python train.py --n_layer=10 --d_model=160 --n_head=2 --n_kv_head=2 --head_dim=64 --d_mlp=448 --vocab_size=2048 --activation="geglu" --norm="rmsnorm" --norm_place="peri" --norm_eps=1e-05 --positions="rope" --rope_base=75600.0 --rope_fraction=1.0 --qk_norm=false --attn_scale=0.125 --bias="none" --tie_embeddings=true --parallel_block=false --extras=["capped logits"] --init="normal" --init_std_qkv=0.0502 --init_std_o=0.0561 --init_std_up=0.0502 --init_std_down=0.03 --optimizer="muon_variant" --lr=0.0165 --lr_mult_o=4.0 --beta1=0.9 --lr_head=0.00885 --grad_clip=1.0 --warmup_steps=200 --schedule="wsd" --decay_fraction=0.768 --decay_shape="linear" --final_lr_fraction=0.05 --batch_tokens=32768 --seq_len=768 --doc_mask=true --train_tokens=140100000 --steps=4276 --dataset="wikipedia_en"
Each number is 128 + 32 x the weight over its row's rms, rounded and kept within 0 to 255. Layers, rows and columns count from 0. Numbers have three digits each. The size before them is the row's rms in percent of the matrix's.

# layer 4 MLP gate, 448x160, rms 0.197, rows 217-304, columns 0-159
100:122145128184125064086070120132155142147201127191144128122095132179130077144099203082121108158096118097147161178142134087147134128169134117165135135081127079096120148076151163156112111100132091141117106160139109114128123136089145140108103119055140093190122132147103130096170111161189115119139144169160122120162181201133123126110083158114131142150112084142142055056087122136156117129130102089104147117061177143071141090145108103141091166138070108141123162121107156173127181115150219
097:037081121138130150073116124142155202113094091128098141164063107102123132168105117135121146097113116103105164124125101133151117111155142171167090109133104146179055065164157134114112045186108099134092184088172164083144167140148131146128187103153146127210092151132143121139145121183147083173119118160094045151118079167072167202108139154133170180156127133137096126137162159141152109099113083104125139121105104129120152103116124129121124105123156138107102122077111120047114158111098141
103:129166101114107080104133139092089109080141182120125103117135097114119167152189104143160110163186162107104137149101066187171128090140154134130139163108083149149111123115134140107100149101107131154119179201181131141124130166071113163114067093122093094136160179124168110080151158146116193125126127125137129140135150191027132090144067121129049135104133121124105141121146113117143148149121172120140101105123195094110180133071062096155068112103152107135106093178138133192109200158126146
099:104142093171116159112079127108172124105135110153156122091088127142193118114113171099120092110179097182130189116130135140122115100092164131061145110120157168130072139097155151107099066154181089162121141145135117091153122127159111130092143139197104111152121107092147134102134162090114088081159123159117198174164121107100126111050168137099121213145170134130134104159116162058134109178127147105110135176174095122077168160133154133119130102125084086152046167144156167043150122147117173
101:132135115129102189192103099120179093135132157138120142039107156127134082098121093101084090075172175124129162129119144089130120168131189126061090133135082110178111091127106150192068132129130059113098119106129198131126104091122135119149131178181123130148119144109108087121173091071106113104146172066104161152138086097102159108117108052121159074070126120112102145165123142113129131088109170187129179122141126133087144105133069177142109125120161136130162114127176166051093136102150120
097:098181113146184169153158116124085121143149086078118113167083164106092059201045209104151113133153151116152076120122104121157119136167082046116072135093146106140192112086125179148060197129086077117136174091121185113077125139071117117181135143134113100154122105183098113109098147113147115168092175138112151101089177102135102144128153135117119165085128145153202122121149106094112128128083144123118159103141137085148163147116140136088113114122112097077132088141139142143138138167119161
104:159177147127124137079062139182168075090090111155146143095170151085092114131141058149134163151132105055120133171154127107132112118113123149158129121096075125099118104205096096109151133186089150156135120120180170078155086088152148206164117156090166119099124092118091161155145189163103105168086198146167130150175123108111103130098135050159139112109137152167155142155142155121102131186178102132115154149124153134100137133078106140124131095109162137098193172175190089150123170122127107
098:166177122150098088144074082086104183171133053134174180103120142093126163102159191090134100143150157190118139162160114160096142160205159113100102076107137115147132111139142084160121119124135108121112162116093125140136170167154154176057146126160147167078073159096131119139168050121119101111115138114119136118083121116175118179131115152181111156157172097119130088153130127138041165161147089171163133141163113129122191180051139128120138108135131102137180121067126092113103114150161154
098:085138132101105158145188119152097167136136127138122132177131137176157134103100089092148127126140186103111092158136146115124132118130119147058128157089126074112106104119088065140140104126107107150109137142137098108116137080186126144126134072190156180115093147110067190127088143102152119115109163130113161128077103095182165123151075164128167142189149127160196077096112136175159152192175106117173158092187145141110143102159150095147178203162096129167141103066137201119099123068094154
100:169157084134159122122114169131086145111128097141155171146114124139089107188180162076115135068132182136099159165185131147173100136082114128103118140097180144068127131126154110122173127072117131139137106182090118154108175117102129146187137139114162132140102129095116174161071109097084122156155108137148139049133167064055122175137163190071164148128075170141138071070090146096118106224156112145139138127119168171123135097128110143103111156106126128153103157164081130078096173151133099
099:138134099119091120168058071124131096136096118136171105108100136100106075156144131174132150146138197180131130147139142109138185125075101156140074130021164124099055127189139106106135163177115150144144168097131092186105067143138161105163165106119158117120108113111169117116091029139197158119130082090106087132098152144136151125110104133157149146044165167132170120147135122112118150149092118085161109162114116151125090128083104135088145138106153171073126158194164115096145094119135144
102:109147149092136152085143132202100098149179123107087138179205146129154169145118130063163102089114119154167169134087126082122087112188131179179201156141174105136197131147145130127101167108078157120117158223131140115133152128146085088116107106138088151140178078089125170072100122132103170168135114134121110104139133100142168168117140197164120117126132159094176159193157081091145159099160128121105157117126128138124144111143148146091104094115123110141132132099209146190095120095114073
095:090173148130167137160133104100138109168169139080139170133111120123141146171127061091132130114133115162155117144047131171101148110146094189148113113133130133145179100157168143108184105133155054117126145136129104101113077157099120104120100124034124108118168080135078199112115190168136103142056108100140152160068119124158092140075154080216148119147126156139083131122176104146130086126076138205136084158067110128099139115116133148171067137147119129121140127088130104082099154120139079
096:090189139129122167148120139176147065090182060086152115183114172073131138170112135061118094119189129093122156140116095114115128138133142091109167110130105121168167132157192147095151140173156151148094150096131145101151067093152173167163115149106100131091125147163126159168110094105135131142185069111109071103096210137130153090067111107119129081145136120116133129086163135118105116095079162148174158158104141132070095069110116108111126148148135069148127159075097205151176132089155140
098:131090156088137148148128118167093168124133093147134075180153138111155168065107143081154147112117122155122153180101085155098099124184112120133139121175169069103081112157107157131109134119123132163107150104117119125103173131180109118111168149084059151104112191190180145079136121130099145174149165047091152117048130087117141117140034129132150146146124106119126128160103140138167111090149149172076167152117152111149076147157107133133113197088188126142063112123169126136122151184053143
103:137144151157095141111142129149074142166152126149075181146125114086125168099192092149092066143108129107170093147160133111129103128167117096122126134173076141111090096091120204154148111177114122173127126157092120062111154116153147155150131148051181092121178119158101128137058185133078166121077140117171095166120132129082197145132125150094098057105157161145144142121128161154172100119096159165163077150149086119108103126154123128158079107164164189072149142101088136151144162138081193
098:121134116127113072160088100101135081126111137136107104215122139139121132128178093087101162103093106111113075132114162098121076143119117215187171137131133094163103114132122126127070131097103142150160090162131135131083076070150130151096083161146074162058120093096113097106115073146133136103152159144173146111082105160134113104157160149112100096100173093158089158112143146138059130091083102081141134175079184108059114142088147120076124137165160165117182166111065144100131159187139102
101:087171100136135081087089155076089131137154119098148158142125128096130111145125120109176074129125147101168132120129134091153128111114111096123108172130074173149122178106107137138205158198148138114083119122209138137128098167086174103133171153092197151157203153088105153153156052136151179098163113187117086109094139108162135181095136091098119170103113114120155146087098144151119101188178122015135089144085108093107160118111119116126108068100156163142124112130134145100092133111167135
095:122131124083155129113066139133106116168165087106146114143135158155202120138145094097129109101180141148131132161137085144080153101091160172189107082199112162195191148105129127164140134129118147129110171182087146138170164163063139126099066076061167142100124129166162137095179146158126098078063123130110139126126181142108104111183182172142168177210147126134198116103149147129151168150157120110145129129115110117114168094143095118113144092209120111101130117136108142076148144099164118
106:089097132162178149109069149112151101213135142164096094067098142141148144090057092094151102088184126080159133113174104143078105103116166138137125097146205167150069101099095136119100094124094178147145126138177153124127134167143123129107126123115074132165200155097155110154150104048152096147102161100161100131180128133188179136181134094103131130110131117142162110114119108133147132073165128131112078114130079138122129170157066102116095101099098174150159188094102127171115073113084137
103:148079076089129144124123146130179128128155157111131133187150145085152080103140151102104117201125131114146184203131169089102117103122165108102146116108133101149138111155155097130160133140130130155144116177149104185139142202171147105022137105146117061118113092165119125120134105195135109054151122129200171177173115148134086137126166026120140100165150105081151143149103105153147124152113121111111137122122105126076082158179084076151120174169112146058137126126135125132120182120158156
106:147182149156037149097106092120131079162150119065136169106105142080086074165158143109144122099151117195124085147164160108046130195128141052139119120135129131112106126109130150145112099200176169128155145109125096124155127144130137169146137180153097162083109171152150124145130098113155135113100086103185133108121181099160130159095156119107076152093125131115150094167133170141135199175089138145096119181152174112125084147166167093102140106139125172153160074178124192167112129145074116
097:157128162105121142087149128206100195179087172113169134104131084166137140103174086142176150157119188111115088114133063108124073113133167184095146125145089126183097100116149132093113075153139117149101123028095172171125131088134180179135134106109084122137116166125150153132169116165127098065117132178120089171129107111140157109133127159079080146143172127113078112139185149130160126118154082109117120089100199177123151104082165185146132196129124156103151097146105127177158139124135148
099:187174117133175108200138140125128116136124185145167127138071149161123102163077115179135118102140157162106135128149160121128087143196150125155141106124123125136124141099119143120111186102150102126077123146119106082149096119092128109091103157150179104128136165080123125160095175122096128091072122158116106114140132157109150199098154199102143145156114133120122150163137190037166097186102118091102106169093137069097124149153121133139137077092189079158160110067153158110137038113214119
095:088117182172146134081109098130128108136188149119148146140111113129135092081145155124152091140153200149151101172100172126115152168200232177109124078056116180145144155136168137129120180158080096140162144136127183175149117135133067152100127141153058120082184103140163118187049084105095146157092137107117102092123128087140079144041148169139074125141203093086119154146123128158126122123123116108123194117144112128141118125088140147152153151153103146156125130126114106110096127107119122
097:087071143179101111093101162218150126133122138168119096119072144174080141098104132114149154158169113131139145155072139107175139128153128156128094085120116116092119183128095160052085126098112048185126172121134137113098204164161163072155146063094122159124114165181152132123095128136162099121103095114172091172108135142155104152149087087117052090148131084149101135160124158109188167141157136166101113090108077182148141120109133115163118117111143128131179159146184104117144141143070091
094:130139148114162146143123159119114154132070076088099136108161118163134122142080136148121131207089043145125172155125165109163133148089141083141103125146123166143116069139101100219168151123131094094073141118129133106164139179145136140152112137152126081116110187129157148122083138071118181133124149120152136130145133113130125160108149086125089118154079142107192055149131177069089166072136104155127168159139111174089109165122105134206096143113174150077135085118121090210159150191129079
101:156158122105136139061101135115111186163167128171136113127144118057128174184123129077119093138119142157112160165209148154162143154097115150106132125101078152143103117167130140125093122080101121160111153161178169134135199181162094099101168096138189091146120171097139122076118080078143086075160171115120093134116106084104171081162052136149224105133131128108117139133110175089158136171146130120128104151123124110141179156157108120149085166100154161148153148110138052113105148136063164
103:185111087145151103130110113087104154147106119136127121172171166104143123100150125169132108131104137143151109045124166166151175202168142139094114156157165058079094091167098112123084081141179151126153129127098177145130133150134113128112048169121191085154131134124134161091063126114104159137181104137137090166097105076107089072155102150122137179096158119083088132177083083123101159055131098140093155116166094203083096095070143149174091117110093105135098132114131135135171123116155145
098:132137125099106154176081102139083138118192091118187147125118114184153152117144126089138145082146148131138118073129109164121153144208171126142079129123152148142131128067102085146171139051146116102103090159179135119107164131095128113158133139185150121161159136141125118086120098080173176138134102158111095114105144155137148101146194141091174104128153151143097165113079142114169080191113098118116122173129129083103084075101208088133090091135116123135109184096067044166156076073120154
096:123088141095115147128157103079164136145163130114112131122150107102080118099100102143155103092151153150155133056108119121149155182134155132175164145130138093085122185080107145144084185159157167116132133132166144120196094076155133135107163087135070173106180131100163125139140118071149122120131093128116197138117126097173161087054154139117139175132105055174118137140119183083121158141088179147162129143067164078127075112123147177077154136128143071181110182133151196197165121132147113
093:114161141106117140152107189123096173133151129160091111190118078157092147169110121170161080135104144127099098112152141084150146169134124075118113118117150146057124123107102139168136140128096160059152109144097144203126094103130057141137095168174143113132134154172069159162162129142131040123139131150142120126145106113104113054142113098097117195112131158062129126065146075114093114167114137068125124043059170146158147150079162119154109145145145175141209142099105103148097128150108121
101:083148153143183156123154130109157195067162151108093167116126137104090162053163099108134151116070148157077090089120101134191141093085139148171172170156196179185119100166211145118118096088145151124107140129073094098076095118152101148116169133124099167115152099110188206117111107098112126108103091166147089126164136147085098133143134144134112100104155143072129135124112139109130135121119106147146123139135092143146076145135146156150098116095101136181140122158112127234202114111150169
097:099158110131149167057112112174130140210093165110110134155125184129116128193162131118121138186208114156090151101116174123174133074088143116108133124132074112171070174097146163133082046120140117126158120154151106133089153154180085134142133162128079146150162114134202156114194131192128160141090133135101134114157145117091104119140126151138148138141108118157112183112151094132122139121089119155059080116180166170078164158152173067123120142103075109142119149099190074116122101095120131
096:139144139148129118128106088152141130157140101100104097109127182130148124147142186091160140148224124144128169148135122100109160172113196173120126098139157163139118189104135146169162231106140114092129127114144135135159119116179099088128108149170102138129103199104130154156183176105157187099191069146076132167124119131160148091107121121125094079209158130074118110133083099109090112144097148111152122126102131172134174078034098170151096095138143095139168152159138117115143099103116057
094:091126074135129092141162130093115120147137143144138107141145160068098066148128086153113101218153179129106123145066171085108138177170104092106061133153152128140093109162098154147097115181128071140118150167150071143098144144080217107139089193105096137123119100137127160108084141141124171099089152127076134152132125155186132134139076145094139129173069098085113136148109140138147200173128130165150192092103059118153132111165171122090140067100131102125135126092131098177095116156107103
102:128124077131116182143160202081146113112168136190156081130025133087153151089123141164108182179117119105159102141147131131136147137158096091131118116099134106099129093160122116042145071125121096145117091135127185195170100103105144140125163106121105136145123098159068214102113109142112179128142084174173143117129167115062107123076130165107162116095115155071093082110116144104119103121139116101133129132078065140128174191078137079128143127098138118097153115123118113105191098155173097
104:117125074106172114124149172159134118141104149099160145114140153055156200104159128148106152160176116175145099117090117130130116088091156150091163161033120129178201161121131097145142082119168163079070092076124181113142168135121096177095154141134146114172168152080122153067111126101138152129104117134169080080119079117134158148197189111166111081103104097140112093129108147125128108129089129140127143139143115126119161188126108141111126163207102147063072125145177143099161097142180137
100:179152173081111173119091131168137130131139140123114121152092150171068068109107191171130193167086145169148132085111174108125152096150134176118157133104040130050111134094185071141124116194164118125153135188141195138109128102087136134173167166147118099109112123088132169167127125146148058135130103184071126116105108142125136146145165140067109154113105111152150176071153094123124152162147128121100157122086082139089079167132162112059113136157127150100101176189108109131138144124115134
101:138148122130138051136134186122137158169168061137165123084148178168098151152136119140157107114159111163104090086229115159123140141151109130129159127134130108103116124155113156146129112123121134136176145182121099134171079136197084097053113132141121143137160099129164097135112137165088117148116097117165126134155215143162123123122160191172116195089114144123077161194155197144133132147132117046142121128213112153091089150163197149128128117173119137118094183131136167166098119159105134
098:101119077159108127083162085144099155117115087163132110124102113101112175154115166153098161118113112154191097098113101173109074112155115121112142124187155108121064156135178131092114130103085092126140125169109178148127122133084176130091141115128161104094158204123090163124083128081111174082150150138069111165079137092141120143104152126146130138146128058137127063100077140147137162177147111131096099151191115137183183156127059105150108056173074122118159196116132118071162172158085125
102:131099159143157149176158123192141091100078115128131063194119117106160181129171132155125134059099160136169109139144111176166108146135073187143090157133091135108092086169142092084100108134106142166107147118155180123148139128138154095154094090147209114153160155133156088111157142175129126178082085135155193101153111132123070106127111130142177146134147093121091146177156141114153082118158131188135086133110164155166112179127053223135089163121135124194118080128107093133131096154135144
103:125100193086109091188081111084138109141125109156105123033134165096125103151157079085168137179173056140116168134115097148161124121121111171123118108126075132090119161144076107120163119128097178122065161121135122054124060135137129155159100132129095137155151117166124152147150163115137111128104167129104090157115134141182145101146156119127070134163152133181202125155187112057176117119171067131145129141132154135128106085069144128151112231153146133141075129174147121137145147133157159
094:073131123103139123192078131129074118119169137083129034104108099119125167150099172151134143091081101145134134079136127083088132172182171077192115101112134136146145110157169180100111139079146110114167126167171162154064092139130122148167145117151151074173143192080093154123154098102130076141152135135109110145080189111057134113127140211118060122109118102100124131118157139115168134161169113093099149131070152115132167153157157106184095080111172136112152124096106135114088172132143098
102:121172120143145218110089102156140126130112126138120101066105090096149121198082096107094107113117145126156121133191149135095117180112162152100122113119117101091137123161155092149175108109145147165100172145121159168142162130179097100154116187151146115172175143153139118182127119137098096094085101128065068139098157164093081106146084098149095112091116132143087165158131091109170141099138161174148122220173084127095084145147139080128118079073076191152182081179103144170126172130129124
106:103143097183116128121095137113102180114116156124196151077148214061142110140132058109149057160110127119086101118165197107141109116096125124178101142155163109090136128143124123163118122150099141094114119104164123149097146119083109130179081121177160117124098120178084114118128112136196149174178156154119135152081136099117119098173186172087115088129148136112163113115153159135140112144149188124100119145184106096104120161117123147194108218095111107135149149084067192181095138159133071
103:111147138079035065169152140138137190131122126156065087125142150103092137151149155093088112145169108128134108149194173111143137153164087141093080193134128148107110158079153155097075121116129177098217102128194080169147116116167139214119127161181111072074140173135167090173114108140144154101141140143110109177162090122145141127139128117123117134106124082089072130129117140158051123179102086137111128097139151145123142096158139153073114096119169165126120133134147149192097122123108101
098:112142113202086133120167123090087131140147080100152131124135145138080091155199091149096135100181162145134147129119177123166091121166117099166110168102126118158162145085132109114138152063099176199050107125129138088081179124116115135090061162188119057140160128137163112114153143070122140151061097169107112166166152150101099124164173133157143087140185146128173111187135086106087147174139111144168119164098145125148131040095120153127110157148103107182104083123137083136132153106135145
098:157126133166131094119121143152133101130122161147112093065165111118181105076112220164080181158123150113174083166150102179120091139119159148089129105117114062135120108112122104130115135180082164122161136199152167107098119149099170132079127140154081106181128154130120094125097179113124137094078115099146128112127093109128142148120155172173122114114119100154107140092155133137218078087090135173082168198183124173067098138138120106165116160115164142121052136147097139139172215119137136
106:114101040133150145133104124130115111107140112140152161080133140117160127123085092100155100162119130141165104142131154121058171069039115139131154188118177163088185082179157108103133169119177128163088154129133104181122163095136133126105149139155100040132069087134069093121161118097142100138066103097119157114111127085093127097191121122133128118089136145153142087054148172092123150139075109111138128185112120135108156107083111034094117104106125104138138091114155094187135109077123117
098:140098107163088108204115154120155126046127163176116163164115109093089082105146169168134131116157113110193135166122109120088087162172088151099161210129115069161145114077106178096146218090163136184113111112128086146138135160186154144151191109154156087150132117089113099156114104109104119092153155159113127102112108142158157135133094097069148078125104113104130166156140101138150128116097127148138172141115034104129123153062143081130150098084152094164133101157106160141118108090081135
096:104108140104109155098100101128147075155124112152085141116169134094113132192110156136146113167122074124162109197170151083141130134115131116138124175116131090104137146127109075153130122065151116177146124173097146149147082178135161146161154163218130121112103180105159149089156138111105138107139158117102136148162170125170115134150150144110116086181164130158126155113132141119132176110100203092141158178094177131121217069116171199089165032099100081115153141128130061100101077171132129
106:108166103124140176145154115143102142075128122134180107076096108147156156127156132144180115133141155134139140088115055163166195190182185121118184106082184149122105143121201127166135157160172127139138209093091084161146147102080109109135104147122101135161102108157165174144135097147145157140139115108165167156112111135084053166093069074108118143104130142150122139169179104164149140120130125101128089162106143128077170133193111091137136145071063116160083063137131164094165121091112110
106:130178072114118167139140146080155117158157199130109129138147153118127139068179190135082101148108112229118118151205148146170152080119180132111131075159107110135152151092153078105154135158109129161133140142163169157086133172107118210107165152131156125081090135121089157129162122132090167157119139130185100116160155092153153070128147139072096093083137137123143171052169095170109098125103158109084142106176088118118119165140162123110061102111134160137127095178154179168139108141131097
099:166178135140096104086108117111076155126177107068107116144083143110066213174070120099136149099092132130168072121182133178127075128146142154119122091161139038105149141150102134135119081102126143106100127197121105099143149145166133176143141108151132122072175166141113138117174117119133086119158147116145123132131104159141102149163165071122144127118168099128089124103193115104102141142127123192122102115143136091062126162097118168092092129130134105148110159131203019064150110142112180
102:147150103072148202081164120149093124152159090090184142076062154154121084123133121136164140114108170154094163105099104069147148131115120138141102153158121156125149154121107163152134149109147130085115160123125109048171091107086094166157120184126083122179140077142130109091083095112071172141125089129148117071128132158187153116135144151138106132164179145105149060148205176103132143134161162172134137133094183043122115131074099150116159158182116091101116161110139145105103145086196120
098:121137109136108110131119132180129150117153132178153125123113064158092108151125149127080143159140086135085115157070078150158173121092101157150152132078148174150110123128138176094124089160175043125150057178157116113115122156121109203156129123073112103086119094186106140148171129113088136168104054119104121122094212078171144116150155116124087156140094126139122114166111176163173097134087184116102151175162130131114172159090120121098119084098157112022118117140113138149066116131095108
099:066177136108124122098154138070133136104151119156136110176136150136181170085167138151088110083122101186119106128063091123105122133077123172108120090113069114090154159183115206177129114160114029087186170112168094111135094085116145129132150119116121113115121158103146082101155100128129119144169088153059083094143158140076058144147085110138199133131117088130106156113144133158121078104152174140124125171129176157191117126151160168112063114149114121137122063144162113144121153119089112
101:170147180186174170120186135129096164113125168166136100125104109169164109109160089108101138136101177075119140066095095172107128163076207114106113147141136139160210154114157139125167141134096153100099110070092162137094160077084112093129109130120132109147098182168136129114117137128114121145152070152066138138090040118105093120052178141126108060162167137182145116104166150173119120108069131106111116125099115116137132130152147109154167125115154138114126055167132137175118191158164115
097:147146135122088177123129170179136116133145122129068112156113167170154109131130128114075119134162166159131129060159114153176113189040151112164139140148233118121152116149131204079116110142124165187157162116108153135094125172143104157108170167083099148137188102146185079091124125088082122141147131128108084120055154122121115102083065138139129071108122094137153113162119084114117145147128115130112120119105176078165128170099118131115168030110111160130111114180091168146077126137102111
092:114139193126085097180103071130081098114123166118177051179098093177122117075126108128092110143189151110194115152123127098190131118116126171172140162117109078137122087170098117104184080086161147150146104115153148119134069166141084136072109151155189087094121111107117107096102163146109112115159130136126122149114149149190186157153167114175140071148140198145138107060114135175057177068103072126133156120150116105138130163122161126150153100091165126139094093119143131147134141118087115
100:123137153150110124084089178125196058142193150201110104123106190167125186069157132134129106112094099171137150133120107184054137130123169108126137169129124160161159089091111128089119135141111128164125135143150168137128091111167131156135157114159134113093131154178085168114130111092206088118160146086167120141159199165125077115191122079110165138124144137163091167151103101153133137120122100143166105083113121141134118149187082056160150081116111139153162101122133154202151082159191137
101:166096179145128137167067117131149110115183155127150148194151106154115156133171136125195130139162101157087121131106141147136062129160084076130108122118109123178080120165113083209140160114178164173098089065153168164117104123088136170121098092164132095096167135146086139160091161137171128167126133121155072085185118093118152195116111148185141107132150105124168094150138118135110156110190155130118089131131092128107070089084127124166164142125213140157141129143144105168106223114136125
100:054139140142202055140160092190127134137103097154178140179129155175104103137139117081136150166105092130145130176091172133164127127103115111150161172112123186136091142116176139117103118080130144208127151177112119132132110150164134137180169097157141113071139144136087165120096109092141119154159136159118159126190146122138135163103181132090088111177159161137088089124094038162131100130098133056122151134162093095145154092114101138095140072136105071110125209135182155140171143155095144
100:126100067152140101071089122065125145136129095102120201175080128105128149146127143114087049168091173131127123108166132192120147169143169074153129120099128156128125101164175075104080084174120083149144117181094097123164117150121150160119148126149124138137105087155107146099155158100110133175144197130130112112129119123125069105122155102171107108124101068138135140076033171138226185102111136121165114090162157172089092160130112119140090065141132173170103150159111121089136132149109125
099:172109151084155101108095185117091139143161162134114098097127149144151147097160114108129128097118082211080123131189084114115074133135163110100157163152143109071107085172116101121109104113074165146109151187197133084132094140118093136117128149089075166121126142077103180115090142120097054168105092125091170216120103167154175083108157098115186212138161135141147128145093092160136140141096118128149118124123142085087127169192063119103102169127134171140163100097112114154101119115094131
095:165148138081134162137087146103106168174063124173106101140083088132151156179124097113153109104126190137070153131111119177211155123086169123163113158198107138203164127067116135156115159128144106161059116103116095060117107159111087124135122147090142126129094108102147143147145095129210164129101085165135090114124172105173082098151111160177139166195121102143143124148123161126113093134139137122134119167138121127092198143104149108067119098122098115169074125090119119114178115203099158
097:138150080135112160135149129081070101121220125111165148134145109114122126160126112157104122189156140170169138142133086128092105137136135102104190069150128085071179114113152110095145080103116103153119130078120064151125094097150153163112182111131107068094102161113076088123116110194114161166152156162151160050099118147188163159218130092203109111152128206119136109133122140153128085151087141139061140119132152124141137140114162114159100098139148103152153155128201155128134161075124126
098:117091146158146136140100188093127053081151156124144164089156143144068198125143118134134139120162110110136116109122098089109136114134140083137116186116040126099110141075117114228110104127139124102112085068089102095130118126103127229114103139173089141115162145135141104121156152133163162119105112043171130153135076127134138156107152122151044100169144113144107078158150123195108141157146132156143173114112113109129119167108114203159101127109126093138081131141174049148137085097123141
104:139148094113123147123162118163129142143104140146156108072060116125245147069080113118107162119178184154118105154102127166098089167125130114126137124133167109053129143141136151092140078072214161107199150132155095115139105108145136134144182089140115119181108166101105150154159158057115149126117115139113137132142123084141106137108112096096148144080118139115067120129135183122161133163102234136131134121202123147159146163199100126147081147137129148111079099072146148119127168163130101
103:087118094098107180078147191165068137164084101150133174173111134130081124158123113121106091161086129083120160102126103109149094089109232181147143088097161106161160128090175104161112162149122125144134137088133141124139111130149071167088176144160116120104099078134150172131114127078128161150153153165114161140123093094194209105110136108144157115128110130150119156141120134145099133190074123157064130118075129133158195184135066135134122101138179142173046129141139079131103149091137107
101:115117148169091151126118130126047107058124229080167108124189149086122177140127119135141160175138206124116166180112126144176125123123147128148136165073138144086145095063165112158126125113136137138136157084135161124089135090126137133179088091080098157100127117101135080114096171195181108122143151144085182113147050105079173110115152137120163165126103125099132127099081109073083172166129133101183165116153133151195156165116131141060137168088147119113145138102110110134144132147132166
095:133148153111137133097165136179110175087084100161208174112139129098091170090156114202148084145120094168157131110183118117132148131150154122133185136148129153149139145121095117164101105150131145096154154124116128132152098139128110107142103091070175087147127079149153114111130171159077103153120085134104144116131161157079118088093157106116119170103086207108107216126167145099139082124108082155114216173135107142109175124159172164118111111086184158138085115095179107170200156123138197
101:157156127135090133128124069162104054097133121130111183165124093088128145108101097105107171091109088107144093182118114108173108219105138108112124085169142122101108147083166194120120116082127097155154107138147151148142107091072160118162155092163136158069108116180097178073137182166086116088146115136142183154145161087161191113103139081138143100147180162174154132113084142103129130106120134106118156133122138056170127191120143143098077092135135089092127142090156089062071093094152108
101:060145163124097152175111112057191098159106167085058191086090132154112150157071120147130133163166134170110111078126110104165156178121161153114134120119121140149097113122082108115089092125167159121088145204128092179052108098104149137145023109112164140130137112137149133075129127169130084072133138158114128085186092129143165183097109133197147105124106116148085173188142145098145121149119130128131148143142080090095144131135138183142129100150082153107133130121132077129122106137106189
097:134097077057129187097163179116148138124192136105168115099089107118137122169129089130067151081126113145151094147119127180109152140024134141046138160134186190121133132075168157104136103120129123096161086167123147123124106134120075120094172144205097144145130150134171127156128114122177118111177067125100099075120169107086100117130097131121080096164122172144126153105153102147075166125098156134163178159104107099123192059142130116124102138132146125125138128114191109189120120191130131
102:163141126119157133112146102126139138107162194129165127161100135085101093126118154074098158091064111160166104085169173154160118094158136133136049169141106144116150070136145081124088194142145145129117136159121148127091057125078058131166085151121189122109128098182159123184135179162118103136111134125128091168105112082105129142119120204123103063137100133089126138101163145098147079160146188117106127158112081118174138105153136126138066121181077129092125072088106154136175114176057130
095:112103099156110142134155083143120151138180086136107179178125086158089123143126128154162146131125134127202117143137093160111158126122091117075136183091114101104155093084182182157105106073136155114118135107085127176109099124155100133097139130149129146158148098085116122154094180093135028189134111105108176138196049143128147151158136047149073114094116119120156135144107153124085113143086106127164134142120145067136162155126162088126166087133138110094077156157130066084126089119045068
103:128117124111101129112104105174187118122130121129118114130129103110117194163166160080121127201135183145196114114133165172119096108143113091179102183087128114061042168142138156039108105064175121155148135131186152146195165142112097121156130130153129111081161187126157136109119081149118131141202126145112134191095193148132124119114077149155137103132133124129116114181137080180105121061057104104086101121152109087137167120163134191136138139126153106100089098157110098140138137131115155
101:114085105151159143098134143086120123129080024111155132108123130097150186096125149090061117114149088142079175119157149114135114161143155192155149158131112161134110112107164167127139122096134173144093157123161210090133182171121135155172152134187113110184152137139182108100191115107229140070103070118147139172096101093100210159114125101104132130135100133128086125129179079165120173143129111136091100201127140108163156143140130106152139135143187138109146171155157119129172122134127162
101:125120124097179132100140141114209123152063181132120134118038111115232146118142104137141195133135140065123051158139101090134122171159123165092165085127157126141113092130112177129127182089124146123089182145173131098137141100175118071140158114158143127112057119082116127090129134111075159090080082143141173148100173103097164131112127117101096114130120086165168133155139176172143086172143088161092110127166208096123127153145100112141105150108143143088190110117109120143162157109124145
101:130157162167127096170149153101094128110123104143131082109096142109182088146182173092091134085138109151126090142118161080161145135113165143137059121064160123135077114083146125058145136060122129087169136140094158161100084156164134134086109092174131137086106128102120158162145159191128133123161149102125104108105139130082188147157140115110098082146083141145131126176133104147125115145169192135070073199131182145110154184036100086196155188145112122132169151075136138150138152120146112
103:140113081127185106108168117017100156097163099148191092141132135131116155121162087166150190134107146070108119075098059132168145167155115141094107151179117122074129146115129140171131108116150158089100107119128126150114100148106111104145157153177121164127114119066121117152118156127130106131128105107091119134114127135154153137100132158172130154144205135124139120143094215108208144091167142076180137148128195167095227101104114124142156129101127140161126079201106142147104133063098127
101:069175078138110120138051175132142135097111153137150153144086129070143106094148171130148157178177116102104117136178134163104134139185111118108118123099084140114101117112129142158180117152097120114166083067127116156153156105123148101210139122168128105121092122114055145088103147144096149120118157181080146104105146163103139149080180126121211114110067150099135127167080050159113142089120095142169177157113175141140054187183110134159110111136123102115160131069105170163112157137158163
111:108148152126112102141053159084174116142154145078055073064136182131172088091198136113109139151174089150155075090109139107141123042087156079126088174134141114109121158093149149084124110115095114122123147142125118174145072182122111095130135162078100119089142131112137128206103094175117065128110143096091150111150171134132104175130114114134128144148146161107193114119118139132068141126125103113068164111160111166171077135150165075088131136106144140172146168075126141209128136121156134
103:112143124135113128130053147071117140124082165154117121180149146139165138141105106127161127118116103163153143104121145036125117117174161132108047121169150147133125110111176104132159083095186103147118164105132074117184123066125152148070159121141152078078125139115158115103105167131101149129140123117132089165008116154131127149131123155109096095120093155126109120113115128100075164162124159154099115094102057151114150086052098117210141168120147122111138141076127048053147138163152131
100:160152168091154132230109126169134143128176183141126122068157120109130217160119120120111149150105155161161142124190129165131119104171098185176135095151123160202098185159121113117131135119133162112050144098110148182140160115159152121098123133075107106106155123145089115131123111137099075170168060103089146165133180102106154173124175128086130138127147146133106142119202192095117133094168137108117156148123073097126112129064192089150148166124149094123112124114072135114152149093184120
102:130121088175176147125165115160140116103140063174081104084182115157089148103118141077128071126171202154163114124127115162092148103110192105145103117153135103174123130092111134143107142199159177167112097121108174148170149126125140128139101070145135154099117083142135097174111116188175128135115127096098146108114062137200132111202091074142118136156154174148096147129170148134177141167172158075136128110167149147062112154064104164157139111137102119085113076154163111119107206108116115